Part of a small language model's weights: width 96, no biases in attention or MLP.
Each number is 128 + 32 x the weight over its row's rms, rounded and kept within 0 to 255. Layers, rows and columns count from 0. Numbers have three digits each. The size before them is the row's rms in percent of the matrix's.

# layer 7 attention query, 96x96, rms 0.155, rows 54-95, columns 0-47
103:084141146134158108157099155131115112122134083077014091124128146129112127157168136119177119136148103134135122153125163131135123061175167192096138
092:157120143201153131090105154183128110085148114091110160144123131129088106088053144143156117077132160107111086130102120153192105150110159089154170
105:120096202105165170122137137131078121141192076122097179119083105100162140162095154160105160125127112113117122139110151139168128168058166181119133
086:034098111088139166150138154171126159130143128090146182169133121088138126005152162129109133046131171113146193134166085111124132135183157096175129
102:182154140144142121083088126111088156147143087143114080029157175138073040162133110121160094085127223149153121149181044112144125144128148157151129
110:130123188115116127181110145140162161099142109170131159127133108124100105147149128091154133109075159104156119140140176150107083142142060120098115
099:065143123163094129132125223129105097070086133177077147164156124173131074157085126120132155103097089170162138155125105068158113160145106162142141
105:123105179191156113140147112121141119075091104114166183144107162116109159064131151102132101160164130147076099057119124163137102164144125099201129
102:154189122175146125083139089109127147164125090161078163213122143120158137115089145115105061083186079134108164079146128126147127138113103068113148
104:144148164158129122093147097134183077069159132134134098232119141187136130075128115119071145188141101134141155108113109147149142188155117131110138
077:165130137057185188137087108094161109144124144039116196120071117122124123116101054108116111074139085142122170109114172125142156095102100102114133
083:144123146125111060140141153127078115135148122158125071142136169124092142153128118127141089083107209124142116155122138133176115114130167077104060
082:114135121177173129093089146065104089123108112168117123150129168119112160097159052116162120181080104168129060067132113064157145147141125125110128
100:077141172130117107096115174173125148092182142085159085081166110094051112174186179110128113136124075111127110152122099103110102109118096150053145
085:138173099127196136133102155161104124104110173083111106108119114162108169165068152127146120100096142154118158133025168128077162151050124109116058
074:152140090104160142092112138125083144189192124119104128156145111126131118131105113141192122145146150088108167080154119064097198118121138076108135
082:125081147132104077127096162147110157138120153142147103079130040110082110103132132168105105154139164169130123111145132077120117116164156179089127
092:187126108094137182134146112135143089111140123109141106116139127166140179107103139131102150126184106150132128048123169136150136076127097105148094
076:106106150151197089173149148065108122141206113187118153175133131178170133161122149202145162114173128062195120116134118141112178160123160146111107
098:118129131152226146181122141105078165161156135132113177113141035099109168140197127119146139199108096101134160126124150093077086128107134167138135
087:075149123137145121176136110124102117110122075196139133119109150101150171092110109107115167120122114078133137092128111156150179173085130061120122
083:083104111123104088136132091161117079102101131101140098118079043104119133144080113072081138155173059133135177021064144138126098136153091106135104
090:197131075085169160180185110168213074109108131132143122145183146158139116154076088078144128136087088076123121126024142113126121099085138116123120
082:157178069205122103127150106098099085135088186121096138112072112225123154161148117088142074172082176122137129118086153056117141127146147132121102
086:149103143214089112111122132108132096170120120125185078089176124141196114109078146147155099069111116135170142063091154078141174140152135108179152
082:115083144104121126184132181163106127161180122118144167118147111148116101132127129107144111157129153174168129092129089098131120179163140085150130
090:069099160098131155135093127148174169111116173101180111073150105161133153188117137102197096159094043149087197113135112139153093095121155182112140
081:172152143055154083147146099125221160073163123170114115159149145160126121132105088099147096138114148118071154105092126135159166151093084092185123
081:104098084137094068132094110166144118155121147108090100070133068106138079109116109175162150105132124131173119130141162104201162137216141120081129
080:118172133133167111102146121104141118126107164157098076127121111132149170085060126065201058099102115167058131152135122139087099135139116130133141
082:047139118109136141132153154081104111150110059087073103120069122068121125116175167128141145081123035133128138138149122106130113068140117101133111
104:114153112104099119103152123122136085139097169037149114100195108123171107162136118135119089126147080116116100156156068127172154136190109146066108
091:132159146149109135150109106141145117089167119144130146144056107154152112146132058093141137124102106114190122080132112136124088109153102107128131
093:181104111115113107141061132113133134097162156099138074121215148179105155072174090099151153163138142152069138130096115127090106126089110122192067
071:128100114167096159136131120094095079168154116084097083126063172131132089151134099120142140130152141142159092142151126101146153063156075109188127
091:161122158134140150148127106115159117165120110142137128175103108114113137190116105163085102179197080135102144117102124118135130061082075103088136
087:134100148174132124153185135136076094148140084165062196124130167091121134105126102123150169210110125084111097163140095108155121092145133120137153
082:111148082165141156053129149080132138135059144085122096155085161126141086122092137137134113170164135109130120173120175135085181060154155154114175
077:104130117087112110118122143133132124192098050107123091126125126150087122180143140107151096145216119089165103170158141134166090164150141162176094
080:116127123098197150145104160187139122104119165141126105114160099051113066171154115133171105079119115140135153083147121104123118167138181121128113
076:114120144185160136102133143201129144157133085090143167137097172160139082081164090157132114105128174068149188111176118152082111128223111091114158
081:117138113190128112123136131098182145164154107115081110164061165151095086118147196151101147070081100087162181102182102141102184114145100180135159
# layer 7 attention key, 96x96, rms 0.161, rows 54-95, columns 0-47
097:088084185180141114113128169075128178127149124119101085103101128122113159116156108124182099152150155132129121255110044135069175123124153150145142
097:097113113103115079113095128173094149095177131109122116155117147122082077137090090173113149165177134131098072137147135162141132118097124130146156
101:157063153070127136095154126091123162126164083092132104086106126138127140156059129128077157115129165093164150158118172131130157109122130201087137
089:077087111138132177108086138078101132134126133131090155095163127074159179035125155135102110120133136122132151134142105139151089126203168167138137
106:149186134127162102116148164155087106149159142168093096090155157113115102184131131180169086112138204123159135178158113093121104158128183098142114
116:127137150121093117176089169138160154163138143160167172148113161143121097113095121099128091113063147082180132121160157120146149145126096081166103
105:103125136171075141135136159164138119107071107185180122083149131156136088166070082126128122178144137141165126121147136116166157147172136138193118
103:106104133172139121128232115128137143085154059114120149162098152150179109097150125139118076117175122113114150095154125179145126143172138079148186
102:142140118150136116113109054114108146176162125133124174186104128181129149133088175107088140047215118120079139085172107161126137130123145062122126
112:102152116097138144139158105094105114085163136232132096165179102134143160147115126133095175200153103137166178112139098143141136232166110098128130
074:112105088140110121110115068098087144146189142070139141120122092120133153103147143175138160145202118063096154143102093174091111188128129117104119
078:133105171067144083149161142110149074144135149115122073119125135124080058096086101129143208115113128146114118153047138154182133060156135112134125
086:130101113131133129166115099140167125112133130210101133183099117128162111118090085088166104114101114119115078106151114098153094102118130099141168
094:130131099080100106158114180165127114138140123169193103082155146061132100207120167128132079155143106115178145089125122147126168110143168152126083
080:128130136106140128210109144166080107117095162140081121142180093184064170143061146121108111122119133098143129142112098159084169170084176140108148
077:142198136147103103159169094158125103164164159169123145126121119062139173103084119172152109123157088122146158126113092165131189149108116150139140
074:127088102084100121167108211163147165155098102162149112133109095086101112173164086118067124154171146156113185203123141147143203100157133128136152
096:108046087157145103170163149081093142156109107084136091084098119151159132090176112149113154170146119134170109136176110171124132143116092143151123
082:143151171104105106117161132136144050145118102082110133162121118113087152153081163176050117088087081098173123095130174214192127112173087142114167
096:164149090077140111102130097134125118107171167145097173160106043102126092163157170105093112150076164131148147101171123122115091161129117121125109
083:127170121146148167086175148128182092129123068067122147193125155143116099100056105129116125114099134090088134105107127144156107171108095087137111
083:158053108102173081126132129067082136107038101118121124141099125170136167126142097162134074153113140135128127133160100112087105198070101132168081
100:120084157160087104185134155124111143103120106080135115132147121164074109111137148152159116135101122104120129208158084115130093072130151118147138
076:101147130141090096146161088128128122148133101056108145188127091150177129165141080130105084166106061128127171160119127176172131070172170121161162
086:143095160180101180149150133113119086161107112121147091112118129121129137143121092166144084137145104172172188154086217099090091110105163124116148
085:081080127088087107108143116097119045088104088184129140138101175114137156143210119108119114148152096153170119130132189180183106186151158148116132
080:112132098120068128142075103114128115140135101087154089091178101127093081168112155117155111137110118136104129146162148105086165166177157102141144
078:112017182114141127164121135100136153120161144062121115071115159153062146071169093087170103157148131110112178127142090140067144152125134124091162
080:181116079051173054118110175182144095119110087135106125079110146109110145098130091151138089073125118176129144186137141110157099076157163086152129
083:117137160131140135160115133156080178123085126200156131132116153114133104119186125115191178171088103136056140137123081116069188155125126112081114
089:147207146134128200178098149133122131088097091112091114182077143100183144097192210122165167114126138129096134078128121106121141124101133138117053
100:106122057082092117153135100163135187135123122120138085119103135117111093129146154160186040102138100102112107173167137095121122060177148115109172
077:136128123120109047138157091130124068102131087139185127114066178147144102126138085124136139172129136102155119132180120152109109137122111095158104
093:121073129117116079148107105149155159093149097129141109145142110155105146120137058126157180111125103165139144145154029163089094079085142125173110
080:110123160134108145117119179051123101162119084132092183096116135131148186087145117127147169171116099169164079105162175110109091047172073193129103
087:168157180120142146152089144080160163184142168158086093175097152110124144147161161207101122119191151100114137113158141143090127136018097131136110
085:075108179076075156142134101117086076153153128140105171128129103084087035139132124138067178166115108125151099126110097120198130098179096111138156
080:141161135185097166080111096128089170160092109166146099114114122170190121113164162110121139120162096151083135154128124106126184070130101155147141
075:129113151148153152117070138159149124089095132118138190137113177183113124132184167106102112027119188098103110131105136178131150096094119147146128
083:123116050104103187122106160179157101217109132122091111167099134105141158151147085162133166119116136093135123102080120139118140183078131120115136
077:145125137131091108108134105117096135135161146097162073148101140130145177116169102120175175094150143108149152136115181130172114106109056139090113
076:180192111125132136203124104086185146140146162138112120148146093200143141137098176130129156113077105157144115090118060127119127100108084103144170
# layer 7 attention value, 96x96, rms 0.121, rows 32-95, columns 0-47
078:164178172162124152152117131159127125114138129124151130142161110191127059162070117125147125155154146141132136134099140129114124133065143173183124
092:182118109177123157139183111121162134143175092135114150129084093078136128084162110146170141164117119124149096159153148092108105161185176104137169
106:076108100147122105142124129137112107153142068100113107153125127155157106153145128192186079112121151134140081085158128169179184173139104118128104
087:139149101087176167081154142107066117140072126133072151115078113083127156073112124163105100175111131126092159136132171141092112126089101120087160
100:118116130103146123154124102103083180095157195155141145161161215140115076102133073136130122119110157064134142119200169166117116054172144140144112
095:087096110110131112101075085073157166106170128169139075129151199157084117167129118090192108098141116135144135183095153115124148097099126225109135
099:116099091175148133111151061143058108160146190121158141143067083089136139198079115170092104164108115189088118098165137065127107132121119129100085
101:125075077120121087073153121178127096135162153094111118174115130142151125140155126168106173182078132099133089165169148138104058097147119132162114
087:061155155122149110091157145116114141135154138147203094143099083124158083185117142115090125169122112175121109072124158096118089226118136174090098
097:085079159143060094106108100159099126124135123118084124073101137164168093045117118104120091103083091097137143179123148171151127153137125114152123
099:114084104137104187103167123130135106124100078149095103157113104076151111146162071144074073129117105148102083160101100166129071083120157153102061
090:148120120114143134130087170128122138123122090119130083143155157109139171139049111118137124107045092163151156122173127127109160079118156121085111
092:124091087179075125138114138069154144133126156146075092128132133106082099144126145176124173110131108137152123126101081120170211133206124146160079
100:135131141101107121103135142187184066117135129143089152099099062163102153098133124109071120147092106181117180140114098226174174099081138133213087
098:118129104090081100143172092181179075174157198106148058134162116178156117102123122102141100120124130124050104130120174128102177121159170203183111
091:092151122125109151194090164129152101115180165108089157124071123101128127139136118100059117217110108135181145169080178156178143147077080141116109
098:111163076066099113101153105137081198062128164164077081186178149136171094135129117135140141090155139150208159047124079173155150091164094098118107
078:127107123153155150105167152068151163119179132131124118101114107180099057129138166183118097136146115165145127133111135079191173103069135087061067
097:095063161187132102135062097176123128152135088150143066114118142150124151148099118189128114150126112144125046088145159098136159085159119221107095
100:134127103045032080136136133154141081124115151092083128148177098161120082108135156143106145159115157139129122088159174135123144160155139103129125
094:081132144151083119133108171085160150135079166143157157118156146122101151130179173065090169117141144135137129152129130136163152091134140101084128
080:127092159069184093108148169159122161117070098150108100152119154164120137111116119120106160147135132112106173147157124147140114057102103191148146
083:031102152216142121132093103100180126126108155105102156116067128155126146142092148194111072149112118155092123107080150127113148115149151176096161
098:070059121089168159128158104208115175169137150118080160143152160141093097115134119098082149176160161071160108135115104155100134079168150138109116
088:155086114086166164114109111135099119145137117145116151070172088100123146130101114112133134121067112131035128113144153105082069117083191126093142
082:170135100127163115046156116160133109159156143161149144083144141126139128068139073118135181115081109117058101125181143141171182079128129150113092
088:100147141106147071174159150153143166173119129176141136198196188142142157128139187125165182165152112136129117146172118097142150140116119125133156
072:185182177165121104085132081206093196109078111082084119126130076059079174148132108123094089143152131121120108173126116107117183092138122133133103
085:147144156137133126137116123128109229119084126185177204169143167152183105062142081194180135191088112176163117111146139113139176115130067110102112
095:128109096067164136129158118167132139112102134102100141114131170143123090084199092119096194104119149116163122191120201138156090136136119118172148
090:131107146163074126157148148166143131140119130131096072138139132172161123090150135156096089092175127108134112146114195110156135198160086091117109
098:144150165087166122135141095167127119119127147111151105153147209100171093102136155098151118082127076147135221147124131122087148119141141115160082
102:124093137107113161154145138147130130154122088117104142105109113151087124099150128132131159187206111148087222162116105111111151071055136100164048
104:151075101140154164161207133098141187094066108109115149106175110115130137106137090132178152115148171104146125199135138084145170116160110124212183
105:118101127159144123134058111114147129103145102106099136064173174176127150121139103157159158059102145133200157087058137180138179130121124110169116
097:085093135162140101116181130113086082162105107177091150149082078081118163125124142134116129135130166184096181126102125131156097185113132108161119
107:117112167104099090083083155091085130062104115129027137113108143089151118101138142183153155156140110098207141157138178131191173165100170120105093
114:112097121113087160119108118127179186108124191136140111152112199130155118094135167136150179074166129103133158093115141152141115098104149130121134
103:080122130096127114152083155099105143089119114126125196241152065141081079119112155104120078160168168068135124137144121181110123122098155185192097
083:111060104162131154170124119176155066176159154124123092191114147098094134099092152186114151159129116138154091165118125144131129145117219175073111
105:080138116155105112133149144106112165097150090051131168169135107125131156080065114126135165086142124121068102095118061081159127066138151140091079
105:088126113095173075115054126081148163148125158115100161137122148152128164131079185097137107184097122151061102059159087122180133117120153091125133
118:154161135129106129147113133183096165110109103161071115084105153100188147173100100199149108122116151076096146170142117153136085151175129119119148
106:094105141155136138094096140109122150091131092076112136146151167152056124127112148093153057119093151129146171081099117091161061056099180122108122
109:146111175167155130163140170202146167100155124119145162175182135157164100079122122124147130184139160145145122145109106109108139112165167090210083
127:110108138087113128131184188112161133158170144133074142152151122122066149177152154132142102143176149148079174078050104094129076170087089102128154
092:035165095116152158121160105170068119113140079137119081204165142089179154113143135144089110120116135076105072121106095111109090126073103144139133
113:211197134159095127113121114124151156129117134140121102131079169109168177112057162080156138131107147132108133163133111116053068140176156084135094
101:152197151100110091072107151128120119091162106087096074133110124105121053092180094117128168139124145200123155134102104132162154133109130092133175
110:059098089104143048107082148099140126128125134120080208152105129165078074108094137135114120126141125136154117093092064119178110186104116094143126
105:121127167108127087132164148146120169123124109134150077205120141106104112102128093128132096135163160103134129111155168092126156131132112175192114
091:147119134156097114087153189172159108137101150120109104097099115082137140100136135196141144130058102135109102112177181108100095106163131116124092
107:152100163147119179145115106122134082145170122105139116095128130136126176094151133162103089143129116122203068183119119137178132126163118169100141
106:132118142083138130134111103137146147150170114126167101138159130181066130127115091131227121103166133153085133098097124110127096116141117169174151
094:131110144172148154103163115178184119106103139156123137142146086165127143160151170104138095119100117144100144067076150167050157144130166124118159
096:115163129132057128100127178094142131124121126116104120125102111179109116117133198150148101164148118131125097127110153134186112099086162112122109
094:150139123121151172196107125180096150120118145159115171179146132096181118147194112156129146163139085157142140164126157083090141161135114078141119
101:108189095156116100157168157125155145165107164168180124092162106120122139134153116126105108154115116094102094059128132142117116137089106178117113
103:127088097124170127126099111128116119090110129118109202083170161186087091112154156124131086114112099055126032177115106149196113108117201123126119
104:123119096140129192128138094151091064173201156191160147149138126113127153175141164119158152192121108104055138127158155147070128136098131154086092
119:172127150079103121141135098090099129134187116153150093044132103177130103105113142170114108130142106090160102100124159123132144124162193137145156
100:161117136155139069222144147158123087130170098148097091127132152131143098093172114070130143175127078140125151118191097047100105162135038125131145
091:164162144111158089122138078162173137154082048210118098104180132149075138127188143091115087113068173093104106130113113134123106045042134114140142
115:117171118161036123154074179032165150073146145095180137157113152117124120140121137152152140068115145111148156098101109069119114150157182121160095
# layer 7 attention output (transposed), 96x96, rms 0.106, rows 32-95, columns 0-47
072:085159079147130143110142132122114070167139163085126152175052140075152180074175134145135153106088078112125128100130130189218118114132118102067092
092:167107137099141119106154115132111178150191149175103169147134145127139126183113133120135204084092158124129155122162151127125158194127113204168136
090:170141112148140209140114140114153183100138170165147175079128140085122132049168139127081191119129162127139125172071134111126124161041155078092105
082:098120123079067123159115137126148135151129093167143133151204123092116063173123160094096121086091112149175070141161143117153150062129092196136103
090:145134173193132130109143135177144136148099126180121155149120142124140118183087116135106112197147042175063109151111139172136116205136130131152113
090:141117138098139149134164092126110054119098111129153145151070126154171143122116142093114147153156061131047093100122111129161097139146120054127102
094:116102129153069131121165121124141167124111091101078182107126151109102081098110062132163109121118161129171103139131110127127122079174139137067122
092:143094145123068125164129063102118115168133167140101209152141130094153146112059124110130083089170191126136159064157159156115161106118136133083135
090:128123200138135149100116162112112105131071131082137153105117154158125113091110078107171139101160162156095133145139131145171129133147143091122093
091:180135089131197175106174163159174137165163147101170185108125124135165126203100130157127191164153170127112128131099128159134145154082149092137122
095:105159154118131126114155070181104176128149162123145168157141112169141033136096157196163107089118210121185138094224137168121134226090155153159147
083:118125147098113134143139101111116119102111113128174141130098112113142148093152132131097160168252127156156144117117113171119133150139071206200118
100:178103144136183139171151081179117123142140150115177166147079135120136187111152162145092153124159144083153094157149176104094134163072137071136143
095:115181153150224163121157142165134124090107139180159108155141147100131096137190145139139123131152166123155179116146206112143127124147114101065139
091:214129167134190147118132140103101133084154109153148208153122154185114193121189112140149133145114140144150125123151171125162128144115115073084121
081:099133157039222132096131132107130136189113105099169121105136130149084089118110090173164119057145134157133086115112082157077155096137158133170145
091:145091184134174111135121130129188145142160151076090165154113081097146142096183149114129103173161124147151147092143199099116072118090131167138165
076:103095110087073088142149135147098109168116108072188154084122085116129105143129137151137090124060077080175121120157167126145156187152215155200131
099:230120121074109167160144097166125148078164162123150204129155139136081150034099090093116127118107144125076142127126107133116140183081168119132083
094:129111162117179086116115101058143159064115112132099118115072145100100095029111119136098178108121132108070130094182162177109086116076075132137112
091:165176128132156102128144194120073115131101080155163100106125172194131170156076103111132075136144044090137134112128145162097107104052125103160126
082:158166138131076096169115105155184093085142165150166181087126108098099086146104115137142108158083119119115164073132085149152147144133114149124117
081:173068117109123099168177100145150139139148132161186098103217137096141103145076129119122127101152149067159112133137127118163081076135182062155092
097:189088176162126072125140089130128125152153133130156154147158205113078117141141115151104123124115162192115122136168125119126129167143102157114166
085:120140161173094105144189083123109120102111094113106134178065153108112130106125126121089147141149158130118091149113113122168107121139065221113170
076:120114170107107137146122107164153149047120128132109103125079132160137142136113092105143096113096141142086131141106164156138146177138142113118219
085:160136172083128083194089146127122113106064166126168132117081174173142162138143165145095174167115102109081145167102101150138109106142156151094096
071:102085119072112152151110132164118105098179121154129131212151139181130090121146136102099131107112205144145149137194095181123174159123144124144132
079:126120114137130083149123097140112140107138137124097125119080111128124178197095119043038140124111067141110130140155171156121100136126171189126092
097:083112135130207173143122125141194187105136138142107103161173068133084107098099155143119098147105074101093172039112171139121138160156108089149143
094:106207116122165164092101130079113196107226134152195176147175146138152157079159140097124195141170104097119127121149175145124164131097152149157126
100:067176161118142134163136144083117120113114089162156095132080110126120147168149140108096117137134128139094068071132110136158129132137157124150169
107:100093100141087087150138098157117111119124147074160090134135104131142076152131160118132095146122144121142111100126138161161094154201108149092218
107:091154182074120069103080069125124056126191134085149124114127116119113128132148177177107086138112059145105166080107091184083144133128101105152107
119:132106091092063129098188153150091079170101083162182121185122140108156151181132153162094066179140137123139094175147085098121124091163101124115151
097:117150126146101140096106170197149168151080140100153105100171175172096099148083151122159116139108138100155076173196113148143142149162143184113143
115:122170078139124181168194115117176104104080151195127118210139124135128147155099130085093104127150095134067089093113095096110119092101084162146169
119:156146044076109105140134123134128075142082077169143170113066060087136149162106079127134110180133111133155138133124126084159167131198124138129141
106:105105158171136136049178160168122117076130127192108093089125173169147136155069115133126146176117129190111062162064118120154124154172086123138133
089:195151126136075111125135164102139177112152165136163111079141144088127109152151098043107123100144140082138124088135150112153134118149089117111147
115:171123113125210144118049108158129091097110159179158090082133106154134112168144144135144110163191162109149084157126092150130125139091136059116152
111:151120116132106168113153166131137120109122078150206097088156132089121138088137105146140153080145151164195107157089076147133104124179174132109123
112:101093118092153159088140114062135133128074111078131088156106080150102135142177146121125131113212073160130070113126160110066141006094106155143157
118:151136122141097110155146074156166124142115145172178156085114134094170089092104141131085163103132136100186133115131122145137191144140122170134165
108:171119127129158165116087132122094136137116139101148140128144140180130127219147141132137129108179104125139108107115105159153083170123040155118184
120:155122109095134150120111130147115087160119130125146083113092188111151093149056139125093147075113110132210107132176163147154171085168131135144091
108:195077147139109145164121150084123089058109157120100179095147123208045128150130086081141128148107164145120100168135106176161197076184133131171115
110:123086133137149158162120118132154164155126109135143191121140094126157085168182142190152144142164140133184128060065179150166171164106133166148160
097:186110185164098160174205110093145120136131181115118183152119109144148152116039134112090109161129104107168122100108085109097100145139104140142066
122:182201153155134140123144129163099146127055156145122070111145186138133190130115097126167182129120138154108169150138112122095146161153127131163120
104:170111126066138178147150156148196070090166142124104138130077155138159144200120151070107106139145102114137126107061160170186124128134134102069121
096:148160186092163137114147068147153150169177128106158146173141109137110084124120087127106134116211120081105162101154099153150103135089128105183202
108:130180064096134099080131158071104163108131127225139158105136157134143120136161162059099175088136124115116163113173135154146140154119154115191155
111:147116117168128153083159115118123156165057148089157149114097122054182123182132195174076159117135133113140127175154132149131132136108137117079136
099:080097114093117110115115120055086153180159100091116121092191144111164107105113116153161131119111126104170155122171105077152168168128070132127110
100:143073177119184114106123100128100096124140121189145161162119135086155105110159103140070134140099150062127135088131097113100147130117131159129162
096:107143114163141062100200152055092103162147085097136084099166108180113103147093144131118116079131176132088135092138140167139139106150130133206136
115:097055113082152148153119096108117135085137134062147105096122144086096082141081125169129155124075107135097175140144142134126108180115144085127174
108:140134211163126159143121138102110167076093080165137073142129121138123165113108122133090157147071200172141194113104141147128189131142064143113139
107:101137138107098115148175177110151180122116142095101136148134137138097096119138107151090127099111168170173137161200139110164139174093085133177173
119:092183125182126175137145140139157160155125166104105167161089147118130146165151200083106163057119190115127161233128126104108139077114123154062148
101:149164151114118118063136151137184158058121214117160142127164085133111135114069119153132138108073166088132153089076099156138136131095169108110055
097:066076110095094101173111134095070126102168188053161120122091127092145120135076097147097159138146095098155118083116117135113122160090191155111119
121:145129074136164185073139121153064129168119102162118169130110108137137146152119088130128116199188112125139090117158097138143112126116111114147143
# layer 7 MLP up, 384x96, rms 0.136, rows 0-34, columns 0-47
098:142109153127147225163115126093071124165114170130089086129146122141149091158137139115086104113140068116128203185121089124106154154150128113096218
100:169147096157132108160118122184137126098165132130124145082156080120116156167181132158185146112133167148130142146119171141096153095120144147040165
094:068118100154091128155172140094108149102149158132142165140139132105116087065126082155092216125168147131144136112174136133145127144143155115097153
090:098142133081140180138168156121145177186135140133094148084085158136153115170170119114180138124120101162108104063100130134118099145178087105155095
097:157144094106093125157160142161156145075087139108146150183113139161112127164184137070173175118138153080104237071167136089105120167125099103123095
098:138092153146111132161121156136141071135168114100124093143179068170104093106163165116096066142144144109063168128096155162085074157164160106097113
077:128185110151124116112108109128111168089137144225095079114042173149125183105130123084152114148104145108143119138177171130117148080135148142130134
109:075121133070201156143179136092127121132124112098133100098110120174117132112135173154096108137155185111085094140116132179138154155103115171053129
104:132125108107072099132144135151070081106111142121142133135113120115089114140246135140141165071172140151084154119086153176101148125125149108089091
109:175188152180111166090115103119057146167088082075165129094137134143150109134131109142092126176085141128135140141120128160079101140116174114098121
091:125137123108104180167164115123127125107098181166141082147008105097109092090098139128103106181158103031129120148089164098118135137063086183124113
115:126125127117134150091088126132141176127174130085147184129115134131155128151126110102146121116075164184129176097117068168092088112138130059109153
086:166096147141161113136114091136089138116100136100159142096132136169090139127119149218183078118078113103161061064078164204163178184122110168134121
113:114145173129111063121061147125095142123095147128153188207135141092123154129128111138104098103096151156140174108146110089147162130052082141137193
095:116119162127123147180098221104110145120101106162167160123170149140133125148104118100153195121086143066088175160098135145126151131112133086105071
087:110160087150135144041084183122063057113142120108138159157100130137135134171141148125119093153141115126115076184122134134137145174137151131128105
108:126111124130160151150141109113164186107107196120129138136131127130131108198122143104071181097128172188190119113114119165137132146146077145134121
107:132114154121088180205097132139138083119099135133160093166096155117106092107191123159131100133164097105151043087125128123139097179079102131098163
096:098108141103158127090167168134075138112158072107092173073127112157146087089121126108162136116138118100057127170113137155140139111127172179130097
124:151171137174092105118082063095115153086109140117134135081111129104065109158170114159140108076140125088136182131090123139131149125150146140116205
093:123097136065134123161122173126104089050116084121157177148158146130102127151180153157161105191125065150124138093101147153171124113218136108146114
130:132117218080157158191109121159126091137145139135089146147130107134145091112098103141027083109118135149136157113099174079128124131064135126134192
112:124097114102103099163118153174134107151172152168124077048136183122169159104164164057118063121155130122112133151178162095151094149140131078106119
101:135130110148113126080117159194112093044117075123135155125169129115126123197159114146072166135180100123109112150129146087097138108138140211134127
112:107192089097119157130125107118142121135148149140165101186164114115124130097108116184127117119124169121065117161126103147068197078074122122100149
087:104115124186147093100200118092120121086087106091141095064155083100210101160192153115128153156104151100124141143088097097124106092153145106118146
078:181122095095108149160071145097147126134064164137212129144114119086128125152148095140108144177115099135070099139156122106151153101132115103088106
095:192117156087085150142080150084161138152160108180164149119082114039102149118139149108108154161137141149134082093133118123143153138130122100058128
098:132158122114150088153138154122150172099131127132150108084097086114134139076073139131149100123110157081167125106080140097117141161115130117098196
123:094082092156157113148061135149173115153146195135131108117079150103168129099125138126160153164102153085128163159117130110067137138134170106124184
105:180160108185117116140085145122128148104111111102180155124146163057119106138106118149167141103150144140093085111181137100110103144067131119116130
087:153147153092145109127120133089168138150103038146060150057112123109119123138178156110134133135119165130093140166121095095109111120158148092148160
093:119145077095071157167133094109149128137141121134105165060093098146047182125063150151110126170181124135127168145111129174143109135131144140116120
086:129098039169203140134132116080146128170065128132133138171133056077112117132123123098158118138145133157153170159155120121122130154126117128055182
096:064184159089119173116183142139069146135119141151099149190057112092126124135132092116154127155103134116110120078126128166113117138058149143138123
# layer 7 MLP down (transposed), 384x96, rms 0.142, rows 0-34, columns 0-47
098:154103075105164201119183120117144130119130096152111108141132135132182115168115116132102153146142113115086125123137191164075125078136169092134117
105:060044086079152098128156105103153084189154074157122146168128132133145059111108098145104121113147093111124106098101154111137150128140144046174132
102:187196194088137132121131142174169061138088098150067139110111187112136129206133141097151109150150050138134140140077181133100102154099152133121128
089:197148124143167150126119135204157140183076115176133182130147140158147180142107120182146103167173127122183174127110114140122120134075146172132181
102:250093133097113117165155117131109123151146134134129160085130154135127133098084121077127138160175138088157148177113134126102025119111215129149126
114:121121168138131108151114150115117123151125157142118127133131126110109106172118150111114113111024092171111095141150077156151162073081146196145189
081:139171153121130191121111174136104120141140189114201186151170072083114067150174136179135128184119117137089152155076078167125088131120128149141123
122:113108071159089142159159090102076124091085152156112095129155140118146136201109109104125069111164157179109142181143129119121200175142100125177085
105:178130125129139115156210138098162141146156076123085152127129190112136121121202071124128122173164127119095124148123111128136148108099100081133125
104:121144175101169113160097113078072126171107129128135203100191070154102126143140106167077129179130117117136064115124152115075138165109176139150071
086:097051174198141103187129123208138074109162119139158142166086122104184140146128112137133026127078096145149130142151108158140142112139138153128118
133:121108126157152125087147087163080140145131202115158079065138152071104117122146108111108134088112104129099146118090102141120162066143092141136166
102:138142131132151161094130108125123163126152136193037097103106114141109171129106120085138087148151141110129101191109105189153149142076150156081075
115:130124109137097087157159084167066098196074100050119153152138103094085130152163112182103188158121129159149116135166079140150104142172096133127087
099:182171165108183152092072077150136138101092108128111127126085053101156174129134113081156078150125104141123085149141134179117071122127128098119137
092:173114130120143124150153101110191177170070090181130165110110158130145116133063158121174076107123148125149125111085111153100122146097153091157139
103:138141154136131146117105083166134094143102124171081152149131125141164156158134114113112065171155148175116101141136081096159095168199064134078156
104:157122073103143125116154134126174112134140070097124115091133173161155116119102151064119175114128117072148116113130123129134062125140166082143145
073:111141148174140120121178168149109133076144089135129163147073120176147106088181101122110136149122163103112100154155100147166226124159148148117119
111:122133127079116137162077077166118120125101097126165089086078097139148113106114153152091112127136180159139098098136118148124124134157132124093165
092:155084106152115104131114081133142175129093120201202135132095165164096092100106118122126104077088087117160105080080110111113139112111066116122144
117:120202127165146119152189112088156164128153153153196176174105113150167116152093151136129087134118095106160213155184095130097084154137131059185170
116:135137129091146186150122136065091126170141150113156143169174146149143043104159078153134180162133122109098097161136136117096171118078145156151151
071:068150075173132102118113088158172126070174139196098132140125143121130083103085111135105113137104115122193108170125093068100187163136136091106200
123:069135101118178106095157168092140118110111135087119126106139165112093166141132162040137213115137064135067110092107146094065121114122107102158131
075:114149097127158119106085111196209101072140207138105131210134124166162151105140145117156096173113150125158174132128108113145140084099125067128122
082:133128126140140086106129116149120073211139130194126138128136068175150129099063117137142100167149136139187041119156167099117106196168135112139111
082:135109122126104082116114126172128141104120133165092091147177161159140110120199106137084155070146210146143155089109130147132123119115081171126125
109:103174107146096108144125119102108124122162151130103070067165106127128126050155106133139163084139146134174087136113175097131136145127082112147144
119:093137186116167109126167173143136126093084135145144188116096169110190075129176118095165140153179126093100113135129184098132077119130120073140133
067:099113109137134098096111102116200142094192111194091110106077150199140157079169123096116117169184152109104071125122105159135171133140120111128184
094:153103122146129165127123128102142171119097136109117107141195128080172106154117095146120140128134105091173034101060129165071148191132074167144130
080:110119114188110185135136119139176152132155095156076139139102156197123127097134140116163119104151126125115127140145134156095181092171136085104139
075:147145125149112134167113107172167123105061113173127128150147110192163100147136128106132150125135148066115140074181100141165081144126123157157098
089:160099145121112083120101125032104149149156104191138141119137156130159174068126136107119110106087114150158187138156146142151153138124117161147167